From a checkpoint of a small transformer trained on Wikipedia.
Size: 10 layers, width 192, 6 heads of 32, MLP 768 GELU, vocabulary 2048, 5.02M parameters.
Architecture: LayerNorm before each block, learned positions, no biases in attention or MLP.
Training: a variant of SOAP for these matrices, 149M tokens, 4557 steps.
Each number is 50 + 15 x the weight over its row's rms, rounded and kept within 0 to 99. Layers, rows and columns count from 0. The size before them is the row's rms in percent of the matrix's.

# layer 3 attention query, 192x192, rms 0.0472, rows 0-40, columns 48-95
089:62 40 44 14 82 54 47 51 24 48 51 52 41 51 71 58 53 14 50 42 56 41 26 33 58 40 36 58 49 55 60 71 51 57 73 18 49 28 30 61 76 75 45 85 40 19 45 72
090:44 63 48 50 37 79 61 78 74 40 81 55 74 59 25 70 47 65 63 75 24 72 63 50 32 72 78 47 51 43 38 44 45 56 27 50 39 22 54 43 55 19 29 47 27 56 66 63
084:65 45 52 67 41 72 45 50 58 52 43 38 64 58 44 66 60 41 39 49 64 55 38 53 68 85 29 47 45 34 53 54 76 68 53 38 19 32 65 91 39 26 74 58 67 48 79 66
078:18 56 41 92 37 35 41 71 47 42 49 58 42 82 49 49 27 64 53 59 38 34 46 52 29 53 48 45 36 52 41 43 69 66 74 62 90 18 65 48 34 31 75 47 69 49 48 69
093:46 69 35 51 61 48 30 40 61 47 32 33 74 48 49 35 43 65 49 53 62 33 62 49 52 55 43 38 26 74 50 34 67 61 50 48 54 53 43 55 73 56 52 34 45 67 46 54
086:87 73 51 69 51 74 54 45 73 62 42 58 52 45 62 45 55 38 50 53 57 48 41 66 45 45 64 61 84 54 39 83 29 50 55 78 48 59 38 56 51 57 52 63 20 44 31 77
084:64 70 60 44 37 42 45 41 43 59 56 66 74 50 52 49 65 38 31 69 49 30 77 67 47 43 26 63 69 46 43 28 48 70 68 62 46 57 29 45 51 30 68 17 21 43 42 54
098:36 62 39 32 64 73 42 41 51 47 30 69 51 83 60 57 55 63 31 74 42 49 48 27 44 58 38 56 67 41 38 50 65 68 57 41 50 77 48 49 54 36 37 51 91 36 52 63
092:51 98 79 52 57 51 62 41 57 50 42 32 64 45 66 62 51 53 78 49 52 45 53 59 18 61 78 39 52 32 22 48 43 76 31 55 38 45 45 43 63 56 42 54 42 71 33 47
071:72 29 62 51 30 41 65 76 60 38 72 60 51 61 52 73 58 64 59 36 70 50 51 43 45 58 52 58 56 54 49 40 38 54 51 56 54 44 53 52 48 51 41 46 56 64 66 59
076:63 45 34 44 56 37 46 59 56 66 42 59 32 35 56 75 58 48 31 79 25 31 63 37 57 47 79 49 54 26 29 52 57 68 54 34 64 54 53 17 66 28 67 62 73 34 41 45
082:43 49 40 52 81 57 57 67 38 50 62 46 43 62 39 35 37 46 54 19 44 50 29 56 48 82 24 60 59 67 61 53 53 46 40 40 51 64 66 63 40 63 52 34 52 53 65 34
079:65 31 31 56 35 59 53 53 62 55 82 71 29 45 43 67 25 37 27 51 88 36 49 23 59 54 63 27 73 31 57 56 57 49 77 34 56 44 62 54 52 01 43 71 60 61 35 66
082:48 66 44 44 66 47 57 48 52 76 68 43 34 41 49 40 81 61 52 46 56 51 83 70 33 43 51 38 24 56 62 41 26 13 26 70 55 69 56 67 51 63 55 43 67 37 50 34
088:53 64 58 51 70 38 83 76 56 69 28 67 49 57 50 39 60 46 55 37 40 60 72 69 28 73 41 75 28 63 27 26 51 52 30 55 43 66 45 33 38 43 33 19 56 72 66 31
082:57 64 71 57 50 56 29 30 43 61 29 46 63 63 52 49 66 37 87 32 42 66 35 45 62 50 51 33 41 35 68 52 31 69 72 19 29 61 58 48 59 46 53 57 42 60 50 52
083:51 45 59 75 62 54 43 36 55 51 42 61 19 62 82 63 50 67 45 61 39 41 51 55 66 56 55 73 59 62 46 51 51 49 59 60 67 41 63 36 27 54 66 44 53 57 48 48
098:66 50 59 64 17 44 33 72 46 61 35 37 41 61 63 39 40 42 29 22 36 52 49 48 56 73 58 81 41 65 63 72 51 68 54 58 57 23 26 32 43 42 40 28 34 32 52 54
095:33 65 46 43 18 61 77 51 51 76 50 34 56 42 19 58 52 10 22 48 65 34 58 66 62 48 50 25 53 35 38 20 44 52 46 39 61 76 46 68 42 59 44 27 68 68 32 35
099:22 64 41 50 63 44 62 40 46 38 44 45 40 72 42 42 32 44 55 57 37 53 38 04 53 79 61 47 56 53 55 54 39 59 37 55 69 33 17 59 35 28 47 35 59 50 46 45
090:62 33 42 57 62 69 58 45 28 52 64 45 23 38 28 40 42 50 42 44 44 40 64 28 64 60 32 43 66 62 46 64 77 41 56 28 64 54 49 65 68 51 57 52 35 33 64 81
078:62 23 49 46 48 53 64 54 59 73 58 66 32 38 41 56 42 74 40 68 54 54 42 34 48 48 48 45 47 39 59 36 65 48 41 78 57 50 57 57 62 50 22 60 46 64 81 44
092:92 40 31 55 75 27 51 47 47 69 39 53 73 41 68 40 52 56 56 46 42 28 70 39 60 46 60 57 58 38 46 56 71 86 48 38 60 47 39 24 69 59 41 54 33 43 41 70
084:14 53 57 50 40 69 59 50 71 42 55 40 35 49 48 50 42 52 59 24 40 51 57 16 70 53 79 61 54 20 59 55 59 39 33 70 45 44 26 50 55 86 38 30 47 64 41 27
089:30 55 42 56 45 40 40 14 43 65 49 41 39 51 51 49 37 42 64 24 35 47 31 77 78 48 61 52 76 34 50 60 41 43 60 35 38 20 46 48 22 38 69 45 52 64 44 79
083:51 48 68 60 52 53 33 28 69 63 23 61 46 65 45 29 52 33 65 43 32 37 31 46 46 45 49 64 37 59 61 37 39 62 81 25 73 66 66 60 35 44 52 57 40 34 53 64
075:69 54 53 44 43 49 46 38 49 68 18 19 43 69 60 53 34 63 66 54 39 55 62 35 48 62 58 42 61 38 32 35 19 47 34 76 69 55 55 48 62 67 54 53 16 74 38 46
081:27 64 40 75 71 43 62 28 67 96 05 52 42 53 41 29 14 74 67 83 46 35 49 34 52 46 35 54 50 41 40 60 67 49 67 52 62 42 51 69 31 55 58 51 43 61 52 48
086:55 26 29 81 45 38 53 15 29 62 41 58 28 32 61 52 52 41 40 55 51 46 52 53 31 54 42 57 38 47 47 69 42 63 62 50 34 25 67 24 16 67 64 49 50 37 59 47
084:55 77 51 30 43 45 55 31 28 73 14 51 26 78 49 12 45 41 54 45 54 45 19 53 39 70 56 70 85 69 53 36 34 54 54 76 47 67 17 31 53 51 72 67 47 38 40 42
078:71 47 41 45 63 60 57 58 39 40 60 24 51 21 63 64 32 55 70 68 47 84 57 50 46 36 25 50 44 82 63 58 71 56 39 12 26 48 55 58 44 62 67 74 54 67 44 70
083:59 55 66 58 64 24 59 46 55 71 34 21 36 40 62 46 48 37 75 22 42 42 34 50 62 42 58 49 57 74 45 61 59 70 66 58 55 37 37 48 56 42 21 63 49 74 39 61
112:55 61 64 82 74 40 51 50 50 51 68 55 40 21 48 31 65 29 54 21 49 27 55 52 37 60 34 61 57 45 45 36 83 27 45 60 40 62 54 68 51 80 62 24 28 41 48 46
107:43 41 80 50 53 41 42 52 77 42 50 54 29 33 43 76 35 66 75 71 50 47 55 17 58 79 67 55 30 39 24 35 30 46 46 40 18 47 64 61 44 37 32 56 27 40 35 28
110:72 66 57 51 75 15 44 61 62 59 65 52 25 55 20 72 50 16 44 64 48 38 46 59 41 49 51 49 77 44 47 18 66 44 28 52 40 50 53 56 65 52 67 38 49 63 46 84
118:51 29 25 74 37 71 50 48 64 31 52 48 37 45 38 71 25 52 33 61 65 43 54 61 76 24 37 44 58 16 48 66 48 62 56 48 52 49 53 56 35 48 29 50 35 58 47 31
110:31 56 96 41 42 60 76 43 69 43 37 47 05 27 57 11 71 21 62 43 40 38 62 80 64 57 41 42 31 33 22 58 60 71 52 57 48 56 86 35 59 66 37 51 56 11 55 40
097:61 55 58 59 40 61 46 54 59 64 20 57 54 28 46 28 54 50 48 49 49 17 42 44 49 36 59 76 64 40 48 50 74 39 64 55 61 42 17 26 26 45 39 29 60 65 47 61
103:50 53 60 55 41 33 41 25 29 52 46 47 64 85 70 18 66 46 60 63 42 61 49 77 80 46 49 59 53 50 34 31 54 43 54 69 61 36 50 70 35 51 61 51 47 75 35 19
120:35 56 40 75 65 48 40 42 54 70 63 38 34 61 57 44 58 52 76 78 48 63 30 50 45 48 59 59 63 38 41 42 41 46 77 45 61 46 87 53 74 35 65 49 53 47 45 59
104:62 31 73 68 48 52 41 58 58 63 66 68 72 65 47 41 24 60 51 36 40 62 44 58 46 43 44 37 73 37 48 33 51 40 50 49 63 46 67 43 42 67 60 45 36 43 52 52
# layer 3 attention key, 192x192, rms 0.0469, rows 0-39, columns 48-95
096:43 46 80 51 55 55 69 62 32 60 13 45 36 35 57 49 63 50 45 46 52 69 68 39 37 24 55 59 60 74 69 52 41 54 40 37 53 54 46 77 31 84 43 48 64 30 40 73
099:45 52 67 61 49 75 66 33 68 39 59 51 63 29 51 80 93 63 62 61 59 50 26 36 70 71 45 38 32 44 27 27 51 54 50 52 25 33 39 14 60 33 46 50 20 63 43 57
095:46 61 44 67 36 57 37 50 54 32 22 37 39 51 28 78 39 45 36 63 72 56 31 68 42 52 53 22 47 28 37 51 32 49 79 55 21 26 56 58 37 63 46 52 48 40 63 58
086:41 56 43 41 65 63 42 54 57 66 44 60 51 50 35 57 45 53 43 74 69 45 34 41 52 67 45 33 64 36 47 59 51 41 52 46 39 81 27 16 53 43 52 43 55 72 33 41
107:40 89 28 60 59 53 50 49 36 60 58 47 71 54 63 41 42 34 60 53 66 38 47 38 66 42 73 60 48 88 65 50 41 59 45 43 78 62 36 56 52 56 57 27 64 25 44 55
099:48 44 43 51 53 70 52 66 68 03 71 43 48 52 65 38 56 41 42 62 58 24 42 50 25 68 41 71 78 65 31 52 50 62 52 61 57 55 58 57 64 33 66 65 47 65 49 49
088:67 61 49 42 32 74 52 39 42 51 52 37 69 40 41 52 77 51 39 63 63 58 52 63 55 63 35 39 69 34 58 37 61 55 43 49 67 45 44 59 49 34 68 60 49 52 40 55
111:47 72 52 29 58 69 40 55 57 37 45 54 66 70 30 74 49 84 35 56 36 86 55 45 46 47 34 37 88 39 54 51 80 57 61 52 58 73 63 51 41 64 55 67 62 38 51 57
100:56 46 56 29 59 53 75 40 48 59 46 39 60 49 49 99 61 41 64 67 69 58 56 47 23 28 69 27 25 33 48 45 59 39 46 43 05 28 47 38 73 48 45 65 52 34 34 54
086:42 32 60 43 54 67 30 78 58 41 55 62 68 60 48 41 34 44 46 50 71 48 55 56 64 49 50 31 75 20 65 46 51 43 59 79 23 39 58 30 70 42 35 67 60 79 50 48
085:46 43 40 43 79 60 52 57 60 53 42 43 37 63 24 51 63 42 28 55 49 48 84 33 30 82 42 42 61 26 66 61 70 44 52 55 52 54 57 39 45 27 46 25 56 31 35 69
095:31 42 36 50 52 59 54 55 38 46 58 34 12 52 48 42 53 73 45 72 71 36 31 73 66 57 44 56 52 78 69 10 42 62 44 46 49 73 29 51 28 68 34 22 33 58 72 39
095:58 45 54 52 60 54 58 38 46 48 78 74 19 59 07 76 46 46 22 66 64 57 37 66 59 77 69 23 99 67 53 43 51 66 56 56 63 39 62 67 47 20 42 48 42 58 52 76
096:51 54 68 38 50 53 56 58 44 90 50 49 55 50 73 47 38 42 50 66 67 41 61 43 60 45 44 63 21 47 55 22 41 44 44 66 24 74 40 45 57 42 46 60 39 55 18 34
090:58 59 65 32 67 41 70 61 59 51 63 48 59 67 61 42 34 24 62 65 39 22 20 38 43 61 35 56 39 65 23 54 67 74 55 56 56 44 30 51 63 34 32 49 61 49 60 62
084:43 46 63 83 61 47 33 39 60 62 00 30 68 60 66 47 62 41 40 54 69 44 45 44 38 44 46 53 51 34 75 55 38 31 69 45 17 49 72 54 42 66 45 58 51 55 50 14
093:55 42 46 67 57 53 55 90 37 65 44 46 46 59 51 61 45 55 47 59 45 37 36 47 72 27 56 68 70 65 57 53 28 18 50 93 58 60 73 24 55 58 99 59 27 87 27 57
106:33 26 84 74 26 80 41 34 56 48 70 69 54 32 35 59 50 69 37 62 45 78 37 36 75 46 38 39 56 52 44 79 55 38 42 65 46 40 45 70 66 54 56 59 40 57 49 48
101:22 60 35 73 38 43 75 73 32 83 41 41 63 66 29 66 53 47 59 78 48 24 43 18 54 25 58 47 58 58 42 39 52 76 45 44 52 77 38 16 66 55 19 51 64 68 34 60
106:48 31 63 52 38 58 74 38 36 57 57 12 33 44 58 50 79 57 67 39 51 49 36 26 44 32 41 47 57 42 50 64 73 52 37 41 31 38 12 45 37 68 44 44 88 54 30 26
097:37 28 45 55 50 51 47 62 29 33 89 48 18 50 31 90 65 44 44 74 37 57 58 53 17 39 37 46 65 52 58 68 48 62 68 43 68 55 37 42 49 72 60 60 41 28 53 27
084:55 29 38 71 56 91 54 61 71 35 54 26 51 42 39 47 56 74 34 41 54 59 39 68 69 47 47 54 56 22 62 38 58 64 58 73 58 45 49 32 52 53 52 60 34 38 88 59
115:37 48 47 55 27 37 36 57 51 31 45 43 72 48 59 58 40 40 59 53 66 38 42 41 36 35 57 19 30 26 58 63 56 38 58 39 42 38 63 63 59 63 41 95 19 39 50 71
102:50 40 30 78 52 36 41 41 61 44 52 20 43 36 66 32 36 33 43 31 37 51 81 18 47 62 79 75 35 52 51 60 56 35 49 41 39 73 35 54 51 52 39 15 39 59 45 03
110:44 42 40 48 62 36 48 54 37 65 56 45 17 35 35 51 80 48 47 48 52 42 47 49 19 29 71 64 74 49 57 75 34 32 56 55 30 69 28 57 32 59 39 28 67 52 54 48
095:55 57 44 61 38 59 42 60 61 80 31 53 37 63 32 64 61 53 49 75 37 68 22 58 46 14 42 47 47 57 62 61 56 59 59 50 67 45 57 34 35 58 56 41 58 52 12 45
085:95 41 52 34 39 31 53 34 58 18 49 52 48 63 78 63 51 64 59 64 54 58 57 45 55 56 89 53 40 64 47 33 31 50 34 62 55 59 39 60 39 31 41 47 38 59 57 27
089:21 50 38 62 64 48 41 52 37 79 57 54 24 51 40 72 53 73 40 63 50 33 52 37 40 59 47 49 57 48 41 73 42 73 83 55 46 65 41 60 39 54 63 61 31 30 73 66
094:64 54 50 56 65 54 47 29 53 37 32 74 70 56 56 32 57 36 78 70 47 55 59 45 32 61 28 73 37 37 44 65 34 51 51 53 55 56 75 28 55 43 67 67 37 17 42 43
101:41 33 46 56 26 82 45 39 24 64 69 88 38 52 52 47 21 32 55 37 64 24 50 52 43 68 60 60 49 34 36 68 74 34 74 55 46 53 42 56 46 68 49 50 81 54 49 55
087:48 51 65 55 84 32 68 86 39 57 65 24 40 50 66 45 50 73 47 59 45 52 61 64 47 52 45 55 53 64 44 63 50 52 49 25 64 42 65 30 29 64 52 77 68 30 87 54
085:59 48 62 44 74 43 55 74 69 41 47 63 69 53 61 41 50 34 67 54 44 22 32 42 25 19 32 48 41 62 37 50 55 55 42 40 34 67 52 61 78 45 52 60 67 77 17 52
114:52 45 25 61 53 42 48 78 84 46 44 58 13 38 35 46 32 52 64 25 43 37 56 75 41 41 47 53 58 44 44 74 36 63 45 37 56 26 63 52 43 81 56 54 31 34 65 54
121:47 31 61 41 20 55 12 50 62 46 55 47 46 30 37 33 35 46 44 72 54 76 68 42 45 42 57 45 40 23 53 61 35 56 65 54 54 35 55 46 60 45 26 65 81 43 34 48
112:56 81 88 40 55 47 62 61 50 56 66 41 27 29 27 78 35 66 54 53 52 60 38 23 71 29 48 38 51 59 35 48 61 37 57 68 30 55 54 57 60 19 38 45 41 34 52 35
117:71 40 30 46 38 69 51 69 44 35 23 36 30 47 64 68 59 52 54 43 51 34 55 44 80 28 38 45 32 26 56 51 60 30 58 39 33 52 52 34 50 50 39 54 52 55 78 79
112:63 56 62 58 46 62 49 28 73 46 39 56 14 29 56 02 69 46 59 52 37 28 50 66 54 49 24 44 29 44 46 68 47 57 34 33 47 72 41 60 42 69 56 24 49 40 99 30
099:34 61 51 69 54 56 69 62 24 84 43 62 42 27 62 59 47 42 56 38 75 60 34 33 43 40 44 55 23 60 67 56 37 44 58 42 40 38 56 38 33 32 50 27 20 12 48 48
112:58 45 51 56 45 41 18 57 55 46 62 49 56 57 62 54 74 35 54 38 24 36 62 60 42 65 52 60 62 18 51 16 84 56 64 90 53 39 46 29 40 56 64 31 57 49 50 31
117:33 34 52 53 11 45 54 51 57 39 37 61 53 64 41 49 47 49 66 72 36 70 46 52 62 76 47 56 49 53 29 56 52 64 74 01 76 38 46 57 53 50 41 60 36 63 59 06
# layer 3 attention value, 192x192, rms 0.0471, rows 0-31, columns 48-95
084:45 39 45 44 37 55 33 52 53 65 74 64 69 50 49 45 71 90 48 52 62 36 79 68 48 32 53 53 75 27 30 36 55 84 34 27 41 41 79 62 52 50 51 50 47 59 24 49
087:49 47 47 66 51 07 57 38 29 54 56 64 65 67 52 58 36 70 65 65 72 25 74 52 60 39 35 43 32 44 46 37 48 34 50 55 48 47 34 76 54 39 51 68 57 63 42 70
094:44 43 53 61 59 30 50 43 49 56 57 62 51 36 56 19 69 45 59 41 70 48 40 10 57 12 58 56 60 41 50 62 51 48 52 34 65 43 71 65 60 11 40 80 63 84 57 71
087:85 51 40 50 50 36 22 58 83 64 43 61 68 36 79 54 56 50 45 71 49 50 41 49 79 45 60 55 59 59 15 49 64 51 50 29 61 44 38 55 42 52 61 62 65 49 75 60
086:22 40 54 49 40 70 68 43 59 50 52 74 65 44 35 40 54 70 48 53 37 40 33 34 23 57 40 60 62 56 54 45 47 39 49 59 71 25 28 72 71 78 36 55 68 53 52 40
083:18 35 59 59 40 34 43 33 43 31 34 58 66 61 93 67 85 39 35 28 42 70 54 38 48 70 47 66 83 38 65 57 26 54 53 56 29 47 72 58 32 47 60 47 65 36 55 42
082:71 68 45 64 35 55 45 36 60 63 27 51 62 47 57 73 60 36 58 33 59 46 55 33 56 59 40 37 31 49 81 22 45 59 54 48 08 46 40 40 65 59 76 55 37 49 48 62
094:63 58 55 51 63 58 51 58 55 18 46 61 25 34 73 41 61 26 39 53 38 46 42 12 63 50 49 58 59 51 22 62 43 57 61 75 64 44 68 53 42 55 43 45 38 19 55 63
087:55 51 51 42 42 67 69 63 29 66 36 31 65 39 19 38 50 75 46 59 88 57 58 76 75 40 34 73 52 48 31 41 56 28 74 39 29 51 51 44 20 73 60 52 50 53 59 66
092:39 41 79 58 58 64 12 33 35 48 51 61 55 63 75 35 59 57 36 67 48 53 50 62 75 50 41 73 66 51 12 83 69 61 56 57 22 43 48 48 49 62 24 56 68 39 51 55
093:39 32 57 37 48 45 60 45 42 42 55 54 82 38 35 47 39 47 32 44 42 88 29 99 57 53 71 55 30 27 48 59 35 12 08 58 32 46 29 36 30 24 34 76 54 43 44 21
087:45 43 60 59 26 14 30 37 30 59 55 47 59 42 46 54 58 57 91 73 35 55 45 79 38 47 38 70 72 41 61 49 39 51 58 43 44 53 76 53 62 41 50 37 22 56 47 56
090:46 59 75 46 47 46 67 71 23 66 55 43 33 45 62 65 54 51 68 85 67 47 24 73 81 28 54 56 36 79 74 27 31 60 38 33 58 68 16 44 64 77 28 53 45 74 52 71
088:58 55 66 61 48 58 56 74 58 74 59 60 57 52 47 48 52 52 59 34 71 83 82 48 63 50 46 49 58 54 70 37 61 27 17 40 33 61 43 61 58 50 66 34 43 26 48 59
094:62 69 60 33 41 63 50 55 59 70 44 53 63 50 67 54 25 66 52 53 44 68 48 46 65 50 53 44 23 50 44 49 60 48 18 51 57 41 64 63 51 66 40 70 24 64 25 79
093:26 33 53 62 57 44 70 72 32 29 40 62 43 66 58 66 16 58 36 89 50 37 42 63 43 72 53 44 65 50 53 57 52 50 46 53 34 54 73 89 37 31 43 42 53 23 40 29
094:54 57 43 65 53 74 79 07 75 53 40 24 30 43 71 45 27 44 55 32 34 34 35 32 35 41 70 68 57 30 39 36 37 44 14 55 43 63 45 46 74 45 60 56 40 52 57 92
090:46 56 33 47 57 58 49 48 56 62 46 53 29 61 27 55 21 49 65 52 38 63 62 69 54 54 28 41 50 31 70 63 22 56 33 75 50 40 41 31 37 37 34 24 54 41 51 47
091:41 63 70 59 41 34 43 53 41 42 32 46 15 46 76 48 52 45 43 66 45 45 32 63 68 72 31 44 09 51 56 48 49 39 64 68 25 49 61 36 38 37 59 45 52 43 57 44
094:49 38 48 49 27 51 36 60 48 78 58 74 14 77 53 48 44 36 45 50 45 84 31 32 62 41 19 53 43 39 47 59 42 42 61 47 45 77 23 39 57 67 50 44 18 56 44 36
097:21 56 45 38 50 60 51 54 78 30 45 38 54 45 64 55 31 47 48 35 24 74 50 37 59 87 60 38 45 38 66 42 53 30 58 42 42 37 32 54 26 42 39 50 52 52 64 60
093:48 26 51 53 15 52 38 46 43 36 46 51 36 24 63 56 58 21 74 33 53 42 46 41 30 47 38 44 67 52 23 89 32 28 46 59 52 34 34 69 63 67 39 37 54 55 52 69
090:36 66 63 59 58 50 53 47 37 77 45 53 36 34 58 40 25 52 52 95 47 96 83 56 44 38 46 38 45 35 31 54 39 33 68 62 49 58 60 50 54 59 73 40 49 90 56 56
085:54 44 36 41 45 64 34 44 67 42 52 34 53 07 41 35 78 83 49 62 46 56 53 38 34 74 43 49 46 50 50 64 49 52 58 56 49 51 42 40 46 54 64 38 66 11 37 40
086:55 43 72 38 51 26 66 55 69 45 61 30 81 58 67 68 31 46 31 50 32 23 70 49 49 66 64 38 45 77 71 35 43 48 62 45 68 41 61 58 69 69 53 42 55 24 34 28
097:72 21 40 21 51 50 28 46 57 35 56 43 60 36 22 36 55 21 57 49 33 45 60 49 34 41 54 68 38 56 44 54 13 81 59 43 41 41 46 47 56 58 37 58 40 43 55 67
095:41 37 53 50 45 53 50 52 41 17 45 49 59 61 63 71 53 38 90 56 66 37 59 68 31 50 58 50 73 14 44 75 63 58 55 56 44 45 38 36 63 69 37 69 63 48 71 44
090:61 44 45 47 89 41 72 58 38 67 31 55 51 63 42 80 46 45 62 80 34 54 27 47 49 30 64 37 40 70 54 67 46 66 58 48 55 65 81 45 79 53 65 37 40 26 58 35
092:52 53 47 33 35 15 66 70 35 56 51 49 48 27 37 41 26 58 50 47 52 26 48 64 51 64 44 48 58 60 44 33 37 44 32 63 54 21 57 65 45 37 37 52 46 73 26 66
091:42 47 45 46 42 49 58 61 54 59 49 54 68 46 73 37 52 38 43 53 23 36 41 62 44 58 54 58 53 69 40 41 75 54 65 43 48 82 48 56 47 47 34 53 48 42 70 36
089:48 55 87 17 41 72 64 58 79 29 42 38 67 66 43 50 20 80 66 27 49 75 63 42 59 41 58 50 54 33 26 42 57 36 25 34 52 67 56 59 68 47 59 40 71 46 43 31
089:56 55 59 56 55 28 29 26 49 51 27 39 45 50 74 70 37 56 65 64 47 33 36 56 74 39 30 59 68 57 58 65 61 35 52 31 75 43 72 45 42 83 49 49 46 60 51 51
# layer 3 attention output (transposed), 192x192, rms 0.058, rows 0-31, columns 48-95
076:28 54 52 42 55 29 56 36 17 33 48 33 32 48 66 63 35 37 28 52 38 65 31 67 40 60 31 64 51 78 54 52 54 36 56 67 55 51 16 50 52 51 50 60 59 37 36 38
076:67 51 75 69 47 65 52 95 71 43 64 55 37 41 34 43 52 38 42 34 38 76 39 52 61 63 63 51 52 54 46 28 16 65 42 75 64 28 47 22 16 42 43 38 40 53 59 24
090:66 52 64 42 37 75 48 60 45 25 79 45 49 61 47 86 49 57 46 64 25 58 60 68 33 74 36 31 52 37 40 38 34 35 75 67 56 58 33 24 35 42 73 19 40 18 53 48
081:52 50 69 59 38 59 72 60 16 59 73 61 14 47 16 31 47 52 58 37 48 44 49 49 24 59 32 52 54 37 68 58 54 52 46 59 38 56 51 45 71 54 59 39 38 39 28 41
080:90 51 53 65 56 63 42 40 47 40 52 41 33 29 60 67 51 50 43 65 76 65 43 53 49 47 46 60 54 72 64 39 61 80 44 37 35 85 40 14 47 29 51 34 38 26 49 76
073:41 89 20 33 62 36 35 38 45 59 62 39 30 29 37 31 41 59 49 57 31 45 63 42 63 46 46 35 40 72 47 32 60 55 61 32 74 68 44 62 64 58 39 59 44 58 47 55
078:30 46 34 43 50 40 54 55 17 31 74 53 31 34 52 45 53 57 45 64 51 59 50 52 60 57 65 43 78 51 08 55 36 59 42 56 87 51 45 29 49 39 36 53 43 40 40 39
088:37 60 36 25 41 52 37 26 49 71 45 28 67 56 37 65 71 58 83 42 66 35 45 64 30 57 51 54 38 42 69 36 51 55 53 51 65 36 41 39 56 58 67 86 67 70 43 56
081:71 62 40 60 60 24 48 28 67 43 54 43 37 71 64 37 56 18 33 51 28 40 57 41 30 60 46 44 53 28 54 84 75 73 19 69 52 43 46 61 65 31 32 66 37 48 64 41
092:26 68 33 50 41 34 60 59 51 48 57 47 40 46 37 35 57 31 48 34 52 29 69 52 50 47 58 46 44 41 63 40 30 25 52 45 78 58 54 65 44 30 58 58 65 80 46 42
092:56 72 65 43 64 57 63 36 59 56 26 53 44 49 65 52 76 46 53 81 64 04 58 27 26 51 25 43 48 64 72 25 47 75 75 57 48 69 63 60 59 72 62 26 40 70 59 64
086:29 55 33 42 42 67 46 54 57 32 62 61 54 58 45 51 36 42 06 29 55 62 53 41 62 77 70 42 36 79 42 32 65 29 59 47 75 39 51 60 33 45 42 50 52 35 61 58
078:65 45 17 51 72 75 37 33 77 56 29 43 75 52 54 64 38 36 55 37 54 54 52 24 43 51 53 28 44 05 47 76 70 52 64 52 51 57 84 31 58 41 73 53 35 44 64 52
070:49 25 33 50 32 36 55 47 25 60 15 32 59 80 68 27 49 47 43 39 48 15 39 46 46 29 52 27 46 44 37 55 28 70 71 51 61 53 50 50 52 51 57 72 45 65 49 48
084:55 49 44 72 50 57 47 49 65 42 17 75 47 59 51 52 87 27 51 49 65 25 39 27 47 51 59 62 50 23 32 50 49 68 73 43 35 52 59 52 37 37 58 35 58 39 51 42
087:43 80 65 33 50 46 47 38 66 56 41 35 43 61 39 22 49 31 81 31 36 59 68 54 60 41 59 71 55 65 65 44 54 65 31 66 56 51 35 43 47 73 56 34 39 74 21 40
085:37 39 42 45 46 20 32 90 40 51 67 64 68 33 47 60 60 73 73 45 71 48 51 60 53 45 59 58 48 59 46 24 37 65 61 37 48 23 37 44 30 51 48 60 44 65 44 36
083:81 69 74 58 81 43 82 46 37 39 56 29 67 60 53 53 82 40 58 84 69 39 52 29 38 51 51 58 46 61 35 27 83 61 67 26 24 64 45 44 44 51 38 63 44 42 63 60
087:65 50 42 49 56 50 50 47 77 50 70 51 51 53 08 53 45 38 57 59 70 34 57 39 38 41 77 49 64 39 31 42 57 45 40 35 55 51 51 57 49 68 31 33 39 71 35 33
081:67 21 47 48 73 23 61 41 55 24 19 36 44 20 26 47 52 51 53 62 59 16 53 76 56 57 73 47 26 43 57 42 51 54 67 33 63 50 62 57 37 59 50 60 72 34 55 26
095:64 69 67 55 32 40 63 27 21 57 35 67 47 53 24 62 48 29 52 51 68 16 68 44 09 36 33 63 26 40 26 46 38 63 50 49 47 68 59 62 49 65 38 45 54 46 27 80
087:61 71 40 34 87 72 40 44 41 61 67 45 56 56 22 65 59 71 54 50 44 55 58 41 55 42 58 61 63 29 63 15 46 63 56 26 34 31 59 23 48 37 58 69 57 48 28 64
076:73 51 40 52 53 45 31 49 86 36 31 55 28 34 36 64 50 57 24 14 50 23 46 39 69 35 46 68 35 62 72 62 43 58 58 49 45 39 45 56 62 31 38 42 70 29 61 52
071:60 67 44 71 70 44 70 41 31 72 45 65 49 77 61 41 25 24 69 56 62 29 42 57 61 39 37 54 58 64 74 38 69 84 37 43 40 47 41 45 82 47 45 53 42 63 52 41
075:38 51 50 56 21 68 44 56 38 55 17 60 50 52 35 22 46 37 49 41 55 69 29 62 71 51 49 70 52 52 33 32 69 33 45 62 35 65 26 76 31 39 40 58 37 66 50 53
088:11 71 50 88 55 61 57 61 49 68 32 71 66 46 69 69 66 79 40 55 45 41 37 53 72 76 51 40 52 59 52 49 88 39 66 52 62 38 80 49 54 63 58 53 67 47 46 30
083:37 62 28 32 50 54 30 55 79 54 37 61 38 43 48 49 66 60 08 70 31 52 55 34 56 44 40 29 52 72 69 43 67 45 46 25 23 70 60 59 17 40 58 39 50 45 24 56
076:58 32 38 44 24 47 39 68 56 26 60 57 54 32 45 26 30 38 42 39 59 57 55 48 70 64 51 69 53 27 75 64 54 59 68 59 51 59 24 63 28 65 26 60 45 52 39 41
084:63 58 60 82 54 76 44 58 47 36 69 59 74 50 54 59 49 47 43 57 50 86 58 38 46 36 83 47 57 39 44 56 60 50 46 63 62 34 43 72 56 60 40 54 54 50 58 34
089:41 57 67 36 38 58 53 40 49 38 69 43 42 58 39 46 51 60 74 52 57 59 64 34 67 75 66 66 51 58 66 67 41 33 37 43 52 43 47 54 56 72 69 65 57 64 20 42
089:75 49 33 61 62 42 45 51 38 57 56 65 39 42 73 31 49 20 25 78 62 35 50 63 53 43 36 42 31 48 62 66 68 44 81 41 44 52 27 59 33 56 57 43 25 43 50 29
085:41 38 56 63 39 58 73 52 59 44 79 54 70 36 35 38 41 61 77 27 61 33 54 32 47 44 87 52 11 16 36 43 43 40 51 72 38 34 31 60 76 38 30 44 36 63 67 34